{"n_layer": 13, "n_kv_head": 6, "d_mlp": 512, "rope_fraction": 1.0, "bias": "none", "tie_embeddings": false, "init_std_qkv": 0.0448, "beta2": 0.99, "grad_clip": 0.5, "final_lr_fraction": 0.02, "doc_mask": false, "train_tokens": 507300000}
Each number is 128 + 24 x the weight over its row's rms, rounded and kept within 0 to 255. Layers, rows and columns count from 0. Numbers have three digits each. The size before them is the row's rms in percent of the matrix's.

# layer 7 MLP up, 512x192, rms 0.0476, rows 90-161, columns 0-63
092:114139079136137124134134129101119100120181085092093117115128133136142132174123115124145099143164099114174129103140152131104090155127159056134172098125104139154125134131096145090124134111099123
098:099155144085155145137135164186116158119125150134141146127095161075155157111143133153120153092148109141112143135138168114110171125136118151128128189122111133118157147113104132164116120177112097
099:127145097104136109142179121119143115166136075139121125097084101154108068131113150176084182142177119119134147157081097175132135138179200140123143187126122134140134128083122146125133103130124115
102:133126122125137109162078127122120106143125136114156109117144150063118154121115131097099103106148108144071137124116125158134157119127127143116128162146137145114137132059095122107101112089131137
101:143126145118160146103150124136147134136126114152132145116107139141139134133135162154128113144142136152079126114154110102138127102115118139125083131101125093104135079124090178120033144098140156
099:146126142119136135138113130113106121127108099143140148107104096114139115114096119139090159144122155107116141129088139147100066122127107137129144134151155165142050105092121138104095149102123122
091:155130106152163136122144120142090150154123139127099148135163108150095108128149115070124135155065154142077119153104119120152214147148143094136141106167158145116151116110152140109124127133120110
094:114132154132111140128063127141118141132119111151111129128106092140111141089126133177152125168091115090121124132120109172133168114146129146075080137119196140144122120124112118111121132120110131
091:170141133146158138140143116137142125087130093158100165129152162161119150111117142170104151154145114134155113137149116119092143146145110109171150118080129115098143139151166115113137105108093104
099:098166144099091095170129125143110114156136107113101167113104129097124088129096159148108102093152146115180106100075098092114168129139160157118126146126100134117096118178140105158125062119098115
101:113101172094079147108142123109146154124159069132135125122124153140084127139135132102141143132113140160105104083131129075135121135122129174138125112092115103089158133123174174166189155122163120
100:149140111115137134142115095148098137119149130155123110124123118134129138166120097095115123145108129114138102124171139136121129132129107120119147119104101141178134120087096190120156084117119121
105:128138077116120112149096150140128130128157119146154098120083121121170110154126179128150133141159118100103126109168140135112162147123113079090155145117135129124143139122141157137130129120126158
092:161129109086091130087130118160109084143140185149166155119126143125099116085122162127138131113124131185104116092137113117111108155111123139120089132148115153108147115131106139091152183155190126
104:148161158138122109108081136109137096130164174135148099093133157162141131113174099148159142124150112097153182085143151146119124115146147145112100105131063110186104161110165105148134114146167099
101:146138159134134129130145122119086140126122133063102086133116135129102165126153099159096107158123107148125129110126082121170099175137096122104127154134136150124113128106140109150162094154105131
100:125096159129118133108117100095159144148126080167098155116145176131154139142132100117165126160159140128105108125085133101117149146187092081124163117099106134099077128108123147147147120132070141
100:152141120167151133133163137169162078137159161122104094121094153109158153145114151170137064120145094129138155099135180093116140112122140144124141186106150108090158165114111128139085098140135147
101:155104142149104175106125071141106116099104123109148111142134149091109144101139133134120126109162159123087107139129063131096129105135100096152132136109137119137152146120137097160092097116137136
114:123118125142123120138108152143090093133115130182094132149094103096102143160121152124115161201125146127114148145094152171156123115157121109145152163130136093101101126150143135121125176148128183
100:123133161149083116078117120135107107161155097133050117168147090149150078143101127161130119106114144100091130139111164127127149146125135113116120155115124159105111082135147119133159135151142122
097:142115106125111108127128076140092123123150131147123082093125145157107132135135142134143124133133146112138092100106114124140149122141125138110124149121107145126116122128113154135190110110075090
101:111142098139143130148127086109100155090142136098107160094125125150153177141099154132174142144090162116129133094131196102175134135111129105162102130113163133149138100128116103141084133106139102
098:122134090106126135141098098135128098114170158104114108114110142142125154114139123127121085145141130109111113086103121094135157186162085107166141152137121086121169116135119200145087140119142118
099:094137079108125148130149139161105139173143132137157117118141100104169158179097130149100150108120155096154072115145116161122149105121150087162120122140152113101130130151145154132107114100136144
103:145095112147113147122122111073070149109105090165114102169107124117092111131127141111137143090127122171136151157117116128111140123146123150180138092095086100063133124152150143121105088106125173
086:126135098108133137128143088122115136117083123150168106143151109154161157162118109142138133112126131140093144077125118138093203122115135085116139107127138131145086118115147166185162104134149119
106:098124105130124137121097146195142109156122141115158108136156113103094160155107115135090132114121102165122118098125133123145098141134139134133119106097116122151125175108128150129125114101154187
105:129154117120142099113093104119128151112125130132108137182148141122121145171134117149094136142117144136120148141136160126101087099130125091103118128125132165188113135128069145101114129153120096
097:113102140118119127123115121162147165164137095137144107109072126105109101111175122142083125118123117105095172188142123144136137127092136182123133153135102111091148109109103117157111144118118133
095:189169082106141121121151151147130076148156122099101155082111120153124136106136154128125125102134134142157109152113144122129127141122137109099141125116161108107192140059115155133154121151132142
110:122151153105102131143110141127099109120145119116116141106117137133083148127160099129111095156124141141093108132115098086143144143125153114103133153116124116168145143115091113173106100121143127
100:124091111138155142138146130151121105170162124069121155091136138140109169152105117144135091133122080140107128128143121142147144109091129110143111111137134180128084118120190139127113086148117079
098:135156101094121103142156164141132157104134129145108129099104136139144131125116171150147188136094092130105122114117162094140161152169088099174062118137125095133117124150162127127133110122164095
094:156164136139129126123128119119123167100137118155145138149171159159135095125113167127150134129136162081160175123101138090099128157098101165138137095131119058099136114118132121156098152178148113
101:163153132129114111106188188151120105116138142121136138122112173145116094092102094177125168159116179081088135136138130141144087141138177098155136125122145152115105111123123124145122171109120122
106:100127149171141120166134126101147128121094141137145081121126142122089162119131127114111135096103106087091163137139125162129115118134146121141113160161163101137149157155133138110152146139081144
108:130121162106068133162114131151101121121166154149151120144095111138118136149150141115135098138133136143137145168114123153119098123159133167137137115125157135142109094073118131120133102100134097
104:168132098120156133125142108176146136121134140118140131137150102132115131137166123144111129155102090129121151171152111124130121115186152140120090141089107122112148148126078147132136107107126092
098:114118104136160119117150131112136111142114093149123133077088144138104124121103098106148140157154150103155122163158142147149131101123101138142148129117105149148146106130155123144120100178137120
105:124136116127144126125104106113102138089130135124160129125137112099123126149180148088119163163093093147148105075140112098126102137080138095167161170080120140145151147107155106125128115161181157
103:127121093120129108151125115119137109162107112163123125109129112122143133103150158153161156119109164142122062104118141182157147101076171144145128102150090133145120104153098120151189164142120115
095:115091124127121140124153162127117104118138139126148126149142138128175125167124167071114151136102143152114114137121105101166133128105116129130109131124088163161088135072130156080123118132147135
102:105142135146098099109138132119115136137172101122123158152098071118180118134096113193148136126134092153154113118108133110131078134135149106100146115131159100137164092111116148092136143108133141
102:158152155154133100120111143124153125128084129122149127110119109130109114117119076136151096154132076150118155144129153155107121111104136170126107151115170160147109128155113117117112155152137119
110:145156136131177163104103117131138131132116157128123123143163134116140121142137084127160116137131106150128100122133190144128191118123160169131097134127113085124100148153117080105149139122125118
098:165126111106098119118137109096130132151110168141124138134107107085077190136130118132134183105175106159106100094124128130130112095146108114141155184100128135120122104141141121097160128167138134
094:163135108092125140124136089159133124082110132164137156139110146147160110173158098165132077102132168128117163070129108121147165111132128130089147125115163148113155110147108130129112133152158133
100:112122115132121092136140154103121128106165145104153162089090099138109125124092178117085144176088139130165136165121148160150109171138141124119129121142112148131110126174112137140093142152104113
101:075119112131111123108102147135134139108146170147165129110106153128157159112127148128145169113150105160119127138113120139112130147096127138091058126096175142145147127121090096141122153136123135
091:100175166109149118078110121134190112141145111132095133152142115093110153106127119137140135135112131145110111132145113106112109115118136124098106130168172121122137114124100091134130130136158143
096:102081126155135117112124120159104115140144142119109093137169123113125111141096147141130150147132148133108137121132184140143127129104122099149126097131124169162156174124124122132165129078154093
097:086131115092117133129108134121173139144145081121170132139096108135129110164146127109136117094134092115108144099147078151100169130134151161154135141116127128128138131087119116087113129090145140
105:132132124154119138171116098136144165110112151142105135129077110102153146099076127186126142105127138139126129137130125137116106162159129110128134139140179122110133123105144144117123155084145164
110:101140151155101116125149133122161116129165161134159155128137137158134140096150090138141129169119117091162128166126073184114098116133134127153115173130115121143127133137139150199108169158136109
090:134100115113160101157121109142129104084101142148143113126126141141147119125127146110134126136153089126107153152131130134133157139101129154182156157136127129157137148092106128099152161122092132
098:130128109116132154125093138147127115140091109133118127161178102127088113092159111143150142107144101148140084138167167129147141119143138080109109148128126162150131120184132153125109144098165083
110:145132154146147138117088169087118125138084142143161165119127105161162129140136147097116132123137120144117119145104140166168078134136101098139151117139124147142175130119156114177107161118073141
086:185089137112134123112131119164120127136101158131137145150148104130118171123117082118145105114106097124121129125152194150132141129142138132159106150161105131175181133152151106129105130191110136
093:172139129118081137108157127131158109156112161134138101117151110130090124101120165148137164150150127114098102086142123096138101061132183129070139156129134157116139141119156133152118127098146158
097:144179137142150110111117089145157104133159088082143129156111095151138101130115127118137126145153126094084165171106099118132159159140151098090104105122145171111168135106111120092139124072133129
099:116109135160105109139154117108113113099115105156150101133140162162144099110193128106108147099158121128106108087142159127096135167099107099146144114123165109094078089139125110122160170122097118
106:068128118124095110165138163138167113156090142140086104151128137135108150118142148069119132146119152108121110194114123150143139167131175137113139133147124169129164142097138147080128152121135121
091:165123150099103147099094180153147143099105095091157147150130123144141127150134127150116106144147087122114124083144170077115152141104120146167126136131131113093162154110114118141145137146113175
092:095124126104085144127086123121131151165183125094085139100116081116161146124152109147124136132173122100099138132131145097114138157137135122101140148129090110163154117150107132083115114129129150
108:139132136133103141119107136154165159137092112168108100152139150118109135077139141143140146180132130145167117155152121116122098090089109163158134143112116135139147115148119132127130129111148122
098:123106136155116079114117117145127106068132116106099149130126101110113162129147135092141168155118106169162088110118187144135112124134147171092122186117124107134148141119150086052130083172107075
092:124146113097164127150117154131111153118131148143130139128152140139146115101115136179147164103153128129131159085108151104117141158133170169116104173133133101110085163124099129116140125112122145
106:136142135134143127161129118119142091132122136136128137111105113125151126138111124110104080151084149117155137150083134138105123080150117138120097188115183185082128116124106160110120138122158124
112:122089141101153149112110138126121155148157108113105111122115140142174100139157086153092126109146103149108117112067142139083170139155121121149088122111149107146143141167119085172121113128127155
103:124117171109142189146126124144139120154163103124170119115094130133109116144104107130150099119128134112128126138087121135146131125145175129079115140155158112149108125162127133112133128146151101
098:116167149143118150149108103136132150142146117184152145099101134122177152161139127144126142134147135124138091131142117121126103104165099136127087152157135110144126159148158162146125116183108154
# layer 7 MLP down (transposed), 512x192, rms 0.0446, rows 90-160, columns 0-63
099:129130143148140188168131140120125099120092158150112121165125141090149132093136148151127126105091154119097190141106107134115109132112161161067152127116112106105122143112156118105075132142115142
106:113083136178135100145118160135168139122125157166158125125144145122105153104140108089119109153115136093144116119135161107159086120117102119112123163155125089129141115114173186144106128120130148
097:151177118106127108155147113144108142156160127144138111121094159144122097158135164158093121135148108109153107125088098121090136131149177116145156120011155108122103140122135126173134110103102088
101:164157106118150131120097116105102138118152163160123151157118119134120099089172112153136160101138174108093097121129145147144133155159142088104109121157124160121152109110117129115048153139060111
102:118126127126115125140136138129142082107147105147158165115122145129103180093117148098128172137129119156128119068141127110119135118117150079167114148097147118108105142090123148176120096113144134
097:138159102158156105110116130109149143083119119169113123132142098127103115095136174129146111137114061108135111115140128146151169123138141111163131099206106100114148146188070130087140153141139157
088:170138138113089110120120160168142140156156123129156115129082115104117142148096123149102155130139113130091149137147135156085107144133105129110127109029163142140149132141142103125110133155111086
098:130124163156119143138123119117149128130145152135146118174132104121139164133095084110100154121107109143127174156111156142145104125118123137105124111156140100112147175132105104136096142117142106
080:136128160122098130128149162164146105134123137116128112117146157107152094106109125152133156114115098149100170139099127135103128097140091141152113096058141128136137103148100090130085117169091111
103:109144161103173089174146113151145148112117140147176112144141155122133124125118144124079146157146131116121131135144133142099109155140161096087118156086113195132109110094151120107164169119105131
096:122123089132160122169136104139110131131178103133137146119113143118136105163122074130108150127145166120139139105113132115121116142122110088110129129081100129114112129131164123155119145131141107
098:148109138112141116183139065160123129115096156105115132094149122155153123135095143171103138112177134104133115103092118191140180130104134147141151126126102106147101144123094156112142133099087081
112:095122142114095142086110071106145094145100122130119100123152124140119186108107100139141139125142149158133140116138161101092120144126131154102135118035142123171099135137160121135136114118141180
093:119133152116155144106147128189145147134115140130137104106101086167126133093070101138137148127117137138091136091120117126128118120140114109086096151145173173102131120130140084126120120162116094
105:141145153123137133125120137174105142139165195087110082135124152147100135131148113132107142103144115102111132122129082132088131133109115148158168128114110127112127117107154105143168113143127073
098:126081135128096145093173125089104165112127118158160103104116148143112133115130133163131103184105148145146092152112115152130148127099092093118114099078106136083162115103129125136155102144153149
102:105085086165198118116133117090131130158109125154092125158139146113137166143131125082125137165117106129125114107106118124100127150131113104122159132014128123169107141121154117122117139112090137
105:136120132133124117105118148128100093181101115117163126134168112155133122125140080130133151100113187122134134105140106153119114124138107147119138098115101153140067089138101107111140116136139095
108:089124128154129099070149128140124084106123168158130137145138092122114107120148145129127117131163113125128127070115120162113148121115100157097095126130110121133092130108113103113117150126115171
103:141133141101147091153136191096120117119125120112121146130109114121093148106144129086112143144141111115166123128121115100177124093101128119132125133186092138117094127122123163128135166143119132
108:113117128102097110123067140145146142156153098123136133137119126135129152094120158145160125118117133152119125158136093154125118146166181135151119128145115109148135124123134089126121108118109164
097:134130142131122112146128113180091134089160150136157090112136109159114153173130156119102138144115155123132138092113126142144151126149145113163144113144162121088111138127123107146140101158124070
095:100102118134175112103099124110169157130118145117116088150098116100093142113175143146147099134128140137126080159128136144114145115100143126150130096075157146080162167147103149167127163120098164
101:145118129153077154121168125151120119127102128112092177118096121129126112142052117145152131130084155132103129169130122055093149131122091158090157129117148109077145106129183109128137115113111140
102:162150095163107128129124100117143131140135160130132164160119133096136112113149154167143116092123159096107160152115102116145152127150115120188084124145117114115153088139081147140143144133139117
099:138114098126093145100150153161158109122122126076139137088116127122121122108109114161142163125111163129088125101105167133093120107150139136088110097140141125177109120161165126127092094121134101
075:104140074163153106178090134104106109153116108126138172147125133145146140119174116107110127143117136155173085123093143087089117101167164121151143145058087106111158112116089156098123142117099137
109:128148113160138111125145110152118144177109156134115077106136162155099163185149127094159103120098097103105089187141131124111166126152125143091109123144113121124132158121119171136144145095144123
109:123107160142130113148173127118097155116109167140147164150108100123126113104083175163132114145152095146136161131124100129101177129130147149111152130077139109119124108153147131126106125101130121
099:126121121130133128103131183126144122164148099141120164164141113111076099135134148126117123090074145096102148152148112131121095130074174129126122140142137144155135140131117131143106102142131182
085:148157155098143140121131140138134142135105131094116063103140177130111102135065132175143166121105142124125123108113107163121107154106086123113137081072157106102135136121132089132153120106125088
108:148146115102142153115141114112093112142115144138115111135179117159163098138132131131171133162146137081121106163080105124106172092129108119156099103194077076157135141126089135090162139139152101
107:131136106148080155097100121140084166099106134106109156129106099152154126099105082132144114140091114142081144111184093173116118119133133125141119165084092127146140132112123127103156160113090112
095:132113157136124070114126133168138140128110129100143130177104146094110131113072124140150160127104115133144103125108101140101093131134122151099153120095143140113089100118125086153137122156081128
100:141136141134118125147127169152111176127135133113117165098117132178159131148098137103083126154148100104148124103097159111110165103139158135117147153117174129131158154095176147143126091148127101
103:136133124153099144136161077138147128127132113159132124114129124139169127133118151153141168123120139148152119132089111092165136121107074090113149100160148073113132131165151157159172092135068158
107:134137118134107148142133083143150108142121121136145100129125157136114146115132156114137132083139120131134166150116127133100111117102118130127091116104162143186119135117133102148124132134106156
115:098087123112126122153087133103149115121090171091115116127123145169090079153164128109149150137141100140091148179121154152079159142119164130125082165134148162162091128084087134128166135152123145
105:125111129097134137127120117139049118120108099123134122153142079106139075105131139101143122129109138140123105098149133127205129107107165140127150162186125119157146114145143151096116153153136155
100:123110132109110100140126080109126142105151148137102101130111109101134142118113129159134138104136145144103172134111133143119095137093124123143110127142135133114128135080068113129152150142130113
102:110122148102088157147129115149140103130153114140137118120099188156083158114123131105135157121154160117106153135139138143092106142091159148098138107085129115114121130101149162106123086117118110
107:140129105134127112098143138144100109138175141099136143184158121090135137139131134136120093146111131107169143107115102117117150154152108112115126133037096098128148128125140160104124162109121106
098:162103179106134149136093143114125117117073111112136148097169121145102118105099109150161110096118101099116148122118167161097132111100145154124182139106133154126140124081165138109152133152155113
095:087123131136146084133125151107113157142122152123169109111121182128128091120096112121100193104126165092147159132104159094103065117097098110124110126109109150113120110122124140099139137159138139
094:103089157127122151104156132143113149138099121120129133089079172121151137124094093186087115116133115137142147129118120171116153129120151139161100139110119156123147089176121082121093128100081117
111:114155140119145110177113132111154098104163115131163134123158156129111112086136089151167151117123098087103147160123132137126118102169144134152095108103149073143164107213117136171120196108141134
098:102140130140128122132135132097113132121115107103133126184153057116120114127167146127170152121113107128102116181161135105148137130085140087103114131188108131144153105133146161120123106126130162
090:085100096114131178108110161112100146148138151119145148142099093099099125126131156105111094109128120165128101175136150109140115154134124134134137131131122131153093126101138139120117117101143111
089:113173121182117079133111175077119155080106105130146133121115104122150120094144109104112113128115115138121126191128121148207137107158150111136094096215138150120144129123136158132114141168112084
085:137090177124111159118126159194153134154123110144122120095132162114099093124085133144117125114151125150098111094119132105057130109130144114095105111064133107111100103150167106093134087152163131
093:113138183101131172098111105142144153158090168111134133143120136099125113109089115148131135122110100076122146127109131156139151106129107145136086139087213120127106119133106084108126133133105156
102:165087115138143066148134125136122130150152117157132129106168188111116108116131159168120120135112142080123095130079085127114114128119130139140159100093119099113129165109134131156095106140138092
095:078127130121102111101115170122163100125067132109112118138161172103119109117148138129131068152191117140098140145116115144136100077125151154095115154172142159097108160122146107112115160141144131
114:111141147155118132131120107108073137153128114127151134111143102133115079144095172138141121124109127114181122097144076109131132109092137157136156129193085129172094177152161128069154135113128104
111:146103142107154166104155100131139143105096153141128090114137131105135163131099116095158079120140109136145112111116125164113105120146120147081124121124125138143102146122148158167122080151119126
090:136105125115142136163146113169170180111121072138130115105115155179139135135128115149109170167124149172120094116078115117163115126148114113117168094061131124127137129125113148127111095122130137
101:099099103135119168120097127059114117142127149119142123117117127106143163103146071106163113110117090072099123167133140106119090100130124098124138145122122129129118101107093115143123147102200174
097:081116099107101121147132099155092157086144126117080058120094159107092134114130109159133130119130134130129125120149112128067111098100134123116121139049168127136128150137137105139141068144119130
088:105144105105122104155173117119102117095146155177136078078164134164134150150171154136060157143137144143126126119109141141109105092059125113095146108104140129122108166081154107128151150152116133
087:114134114161138103139154127134107158167101132160141065122113103127129123143128146118134068162128163126140137093106112123105127112161166152143141118095093099110132152143131167170109112146110126
088:106076116123136120132122123087157130128126144149089101098071145134165130113106131163130129137163150111140117116138104115122128107120159112125162084138120150121113145154161131153183134128122135
105:128113154141136141117133088138110106103108083091107125159115159150114089150165131169106147138107106100163113091119107137118124114113121138140129129210100115098129142127094135144130110144149096
099:138130070098082131108103131112115120125157108103133087119121141144078123117142145132135095130170106138119108101149086140083138145185124136090127149105152119109158154131106150147114135121121125
095:143152130106130149115100120125115149123107130125184133122149187154109114107154133110138124148057102149110144127134093104124098110102191132114125110161130135121100132111149134136124126154117116
088:170140158139125115095119119137119140139141110080109133148132087138144156062142088126112150127120117166116147101133125131126085120119130109156153162151139130141144127125131105183103115106125107
112:126132093167131135113123108155104132167154127116142117115112082100073132173114129097119135118161133163144116118084119143083122129130115151152118129098137110137130133155103124143136101161143178
094:119141093172154168144127129087099137137144118129104210135125135118143154137174143097160142143132132136118091116151147099110142096092140133128112127149112103130176141081096160100126106138144093
090:105119074180132109153121101122142125124133094114106122143116082103141118118179163127135162144134150149141096129128127153091094089136105112130086112155121141174095156118145148110146156152100148
103:178114133132146125123135103138085122087099071116122149132165176129105119146134096152158135135105133119135157142153201146104134076099097134146139121157173177126138106096151116127156127126157119
106:118129119126113133178120126175117203101117087111152120125127130146114110114128128187129100118098118106117097182106142150138107120130185121084131104089160126111154105103125118102133131131120155
095:115100117095096138127142124139129106126134069095133148100109161150140116122109143163117142099141102148090159102061147122085178119125120105106110134040159106139129116136078111129126105126089125
# layer 7 MLP gate, 512x192, rms 0.0481, rows 91-161, columns 0-63
111:114144132143110138135120122160145086125115118132147154129141122103121152143117146142123113100187098099091173122128160124142181117114141122151097136107127116128096101168093128181153140150088103
086:113117134136100108128121122119155140097115162171144117121162152124163113121120152086113109101128145112126095107163172058086133120082099156166143078111132084142130147132142133124126123162112142
105:103136151119133115129088130134145127099159114134134093102142109112146137123093125139133114161161137113131191141085134143101105061087117119130123169108201125114154105125171129152110083143127073
118:155117079130102101154112136145131143144116126118134107148120106111124115137127092120139112111127110125139098148121131149112131175142135112126195140125141172164119115113105138138154079119135145
103:086131129149178152106074158147116119140110124136134139150149104122171149073106127116137124115134146102133125108114129152124158112150117167117173147132120121131090135098092123126107155106107149
080:119136168105128143163130124103181109097085103187157131140165125142115160118105087112125133140140099140109099103087156135065135128149119126096143117125153127130094136134147153147116103120153117
098:106137104146129106086122156141107163118090147161116116089142134142145082162131114085101143112128168118104097127146131115109136135125109120103135141138167107173071125115124162150132125154125126
089:111147118175121131141092102123153127144146137150125136098153095108100122154123108125100115121088139127117108191145163175143166143091155110118118115196142162136139120086155120123127092114185133
110:155059124145155116096107108103124151086139125125165134136152145150112141120144065117053184144139123065084104126133141141113146164141135107132146139119128143148111140121122116112126162149124100
086:090124067128126152159175123114139085134133128165125143126123118105171143138116108149135155118169194110125126138110094148146112133100126104145108191142149161152080192158121127144118146134127106
093:157107148137140143124141135164120137133101111129094126151112149171118099153119155152145116166157134119104173118083159095148150067155107137125153131111129135130098149135148132110108153113104084
110:089123090114190122115121102112118115121130152122158116096094137118139129103128144117168148127128141154110118132149136124139157124131164090125103138122183129146105154103128147098096086139091106
084:109151075157102171154182118119097167123110136162104099126131092111177137144170151105124132148101149147178097148093103115143135161153124126155114134095167119105158138101138154098118152107141119
110:112131149136132125120140119142131161114109134120119124175097143121116130145089123102122121151130156158128150104120095156120132123087110137144162137112122144143080132120099103169111214147155149
101:106084108104146148107097149130151129136150145125137143103125111120174134123138132126093155129173140119100158073179133169122149149116110130130157129134112171153126078102143116131142128127109140
085:123134077121142149128112173114129123178118129171125143102103132150157158118154124139152100130160166102141114135133141113148143159117117098193115120086116149080133147125109150096177125131093147
102:094134142174123134128128118127062118119110106136115147108109129168176107121111124134135155096127100150149125136161131121095149148133150114139154132133137113144152120152129093161157134097131100
101:135137147174106136133136111142113103068151162123134107165138125102139128086137154110125157149165159121117104116112140134118155127101091104107118135106144152130129081097152148135139134155137116
117:111128140131096129114115162174101144135105130167124153119086111109157148143093128162125112158122140109120133129134139137127156146146129165137125123120105149122134114160110181143109106208128131
112:144128167109115122124124095108119162127125135134154094116165128179146134121089176128155077130134124122087095189139129103129162101122148123095113141122124123074140130091166144137130152093139151
085:120134130124144114185161131136145136105110092149127142129123135163161101141116152153113133131138132110143163153167160131092128158119100127164135107097144084127134138155153116162112119166138114
108:130147152162192063083120105119119154117091088139132129135123101147153146149148104085136156138130136140138102107093130147090115138118130093140140088095100102161143152120108118126159097141085100
093:135132098136157153131169143123096138127132117171135127139159117127139131128116147118154122128177144148140081159129111146120118102146199126143070116150079117133130101080104138107106153127135141
114:092155127107119125094154151141119166118093116137131145127095102104132144187124173109113131144131129170136127121138125164148128136109155133155173139087147131110124146143154174099127173105149150
100:111146136137106117109091146141157146154149144149138177116142136134156077139136106153116096164116152130118127134133093129169144121113145095100101140115134160131088139122134140135162110136121132
089:099148086126158109123132099088111122137078123126127144172128116136141124123173115171110150116111100108148136140143147157113096115141122136129126140107079085115161137119112139095156121166130104
107:124150093160140142114156155126126132135145106107124091098116167149163132147157095152120163156127117106135114121176162116108151100176090131104102149124146139176125152133119151172140115148152153
106:149130152122158121133150110127091116139141128113110148089115096108124125120126130154096102149109097110107119088103138121125139146120129120109098155108118127087133100115156138121133127130138089
098:167092117146152128152141122099135102146131121099106127129116146144126173191139138118082118123122093142128147134089105096123126122110198156099145118132135131129121153106143145099150122113092139
084:111118145174128131163147106150116098096163132149139132134182155141105113110133159155105090148110116134181097131128099091141121164111107155202128144133126168096185124106158121108115121069115153
113:148135078095079137114135143158096127166165104119191145109181113148121146147157151091137116147129117134089107160140110090125145126156152123127091157126114135146139108111120111156121129150121112
103:109080152126189118144069111102127139106175147146106137164115115099114104156153136113101167165114155108132116135129107152138152145153120147104152163102126120162125085120107162133142125121155132
102:175126137150135147136126125130136100096119158127158135137120118093144098136141137107139118138133186136138145128111097109109113103114143167129167074137149143110142155094109142170124131127068156
083:111145098124136134116154112166105098143119156119152083067098126112115127125122113150111161122140148144073090121137141158139146112136165129113142119134145135171111137107138109139158098089079128
103:166142162124146170148121103156108090169096093162139125137128115143154149143111134109090132131134130171149099074115141136119114117136117137143166133118133097064128169156090091109114136191118146
109:152125106124115116090148119134096126142120145135142138150115145115135107127150121116164103134089135160121146101109151127110161164094126168128086115078139093127098135112113133100110117154156116
115:127126077140121128102128163109092133125105155150100100157096114147146106188092152171132109110119116082092155118107168138097117139120121118134105156109093123111102121145163143143146163139146102
112:092100144135097119136143139135121131119140121109131141136061133091176102122078096165111136127156109131168165153147150102119139134164099128122102120108150139144085126137088140103083123155077113
104:109124119171099114070145116114122160133093093129134153133123127097113162137162135159107086171137119153109149079111110110133129144171111100111158174080130141141134107134086152094134119122115070
110:099093142124076108128107092077126119102139133120118103104112143166098152135089102137112145079129109139111120116144192078142129108131172157122116108101125142136125151111133171176125127110123074
116:134123088091117151097144153137127153136036111145096149138130131110160155138114137140144147134129134123129152167154173077138119124110089169148180129134162157135138121128112108124108137145103144
097:139076160153093124111119120124124095167105110113124127151104149111158117118144110136160093136142093153170133111118179153093129130116102105131125164117117153107192111159133109170132115120116118
104:114124175100135152138116142153125136154117136100130107121157136117096135131110090130140126114097141123146140129125109124091080127097102116156127121108125117118138182111129149134108120114152136
086:129132096148103118089135185122112156112142100129044123119124136139143103119136114134132149168140106112139097129104116111112131148162095109107117114088138089111168146118125127093166100096116115
109:177089110138175139086118132087150146161114131081113110125125137111136126145133162098124120146143144163149097125102169134117142134084156137106157154092117109153092145099136142163146136123128101
084:142080113151095115109173128133109122128124143166173127138105099115109134159134121125102147121147097093134125085100117149148146085133112120156163151084122173082115102112112128161144109131119118
086:157150112121147160140131112151082157074066118174133148162109125119103101138176107138115103089112174123141136108127096162143115143122115153129091100107148121130130123119101148134147149125172122
103:132108128106143096134131161125117164076178172129131129133081100179132083118106171107134103148136125121140115130122094142141169152105159137109141127136126109121109158145125128142099158119131148
093:122131120132086128160137136114112149115135164191127147117133101106142088136151110118095146146133132121133130108123119130166171148183142152190140119148104102127113158146170164139156158148119135
083:132130095153136100160109133127111151160125129177124119116091130136118143119154125101098144158126162116122104146147111127141157146139127150144117101119125111179104105087156138125120145133120130
090:145145166102115067152140132158108149112096095107130129118102131137117132097121098138098152131152090107126106127145068146091138182130124144121122152101127102066109158148143117102118130166102113
091:139164144153135108134141102143130136142200139106132141131104126169129128140115114088096111120152137121104125154110124151146161166120125142095107127116159123080114139129100128139149146141173107
111:175093149168123115095099129140122128137112160099116135129083112119168160112094109133099142141159102106075108115089142141129150115145114121106138113090122107148124095157127111112102091112154122
103:110114121116096118100136160131125122106090118142134103108111138119164145157160169169137128113122129152084131151106160113135125118108091136105128123117156151153141157105153113093198105122088120
090:127140166151080137097122086130134169159136137162112095082133169129128134153090131148111178129147153100159103129098141100133105114125114135125128153121132138083102127116162151152120053170123131
086:136126131141127127112137128143142104112111134137134094136173123137123134126147156210106112152161125109128131136153142144139117112110163089150114106167107142151139151111179122160107096092111082
091:091153122112139126144150082146136113179161106134095078136155139074096146079153135147089138098141099130142157129120129113061136086179134119160109134170140109143124131169091150138121148144163091
089:150142140104122111134158067092164135152152155115153129129136138117132133135147150154115085100119104187086149103112101103137130170128095107107132162147137134082137153134132104124117170136144126
085:169150159149123102173120111128171117109106113088153135169100074116102149120124128116138141135153167185100128128160137160120116131054122132129110112118145143088116147125108096094134130143131144
089:154145133109136143147123174130110119129129188164147117173107090156127116138124118106118137156129141105099118110141096154135133110155115107143137087135111134103103140115116130128081129114131123
097:130096132137114125128100147140159145122118129105100153130116126144153162125091126113136157150127136116137139152111112124118168138131160183165137110131131127219158143136156136156145057128140098
108:165137158141133129115104089132130161113148169090121110134147127149107107086083087116125175156107162138146143119127140135131124103161091144162113120114104111108113122139139129120128124150104102
091:089109132102129161133146090128113095162131163134125125143118115078130129144124147137136162078109131119096125162143162147149150134146130135111073157161117157100107093116156111093082112095186105
091:132115129144163135127173133143106132165107139148125124112134162100131117175100136084141131118139144112094169126153139150134131161163127156151136122115105124136143098133155143100112143159147117
108:166129135147172135157084113104115139111130122136119119115124140151180137158112120143137127126103138145095128128148150102155132110157132141149136092141129144061122148120191132135168178143115145
086:138091070138137118124117157119137105091157128137101125115155099110128157133127122067123141154157168159115057070123164080140151151124119106145142122146157116139134116105129138102110117171115150
096:122126095173133092154144134090109119107116144158149163087115107125127127086148133109090124123147096150122127113068115116120160122193157133114164144152125113153137157142125104113160140146112138
096:148113098125110172131150129111107134125128114140106158157093092097106074143107114114110155150133124153118125168146099135089099125142132149169165178099140186159080104114116108145142110142071143
099:120132154154152169154125145137142133092102159167130158142127135144131135159128184139180107145148155072094146093114175124134158100081132144071112103154107153124039131130158127118135130155108105
094:107135074149162101160111150102120178129102100102087095178162125122119127162174128135117097126124139114132091122163109110132125117120131125111155133138109168157147136129141172152153159113124160
091:161142132138097138158132087129114140155138118123123126124126127210164159138136134084120119185134081108132132159159153146149160094147126111108150107139122165144141095115126147132129069118097153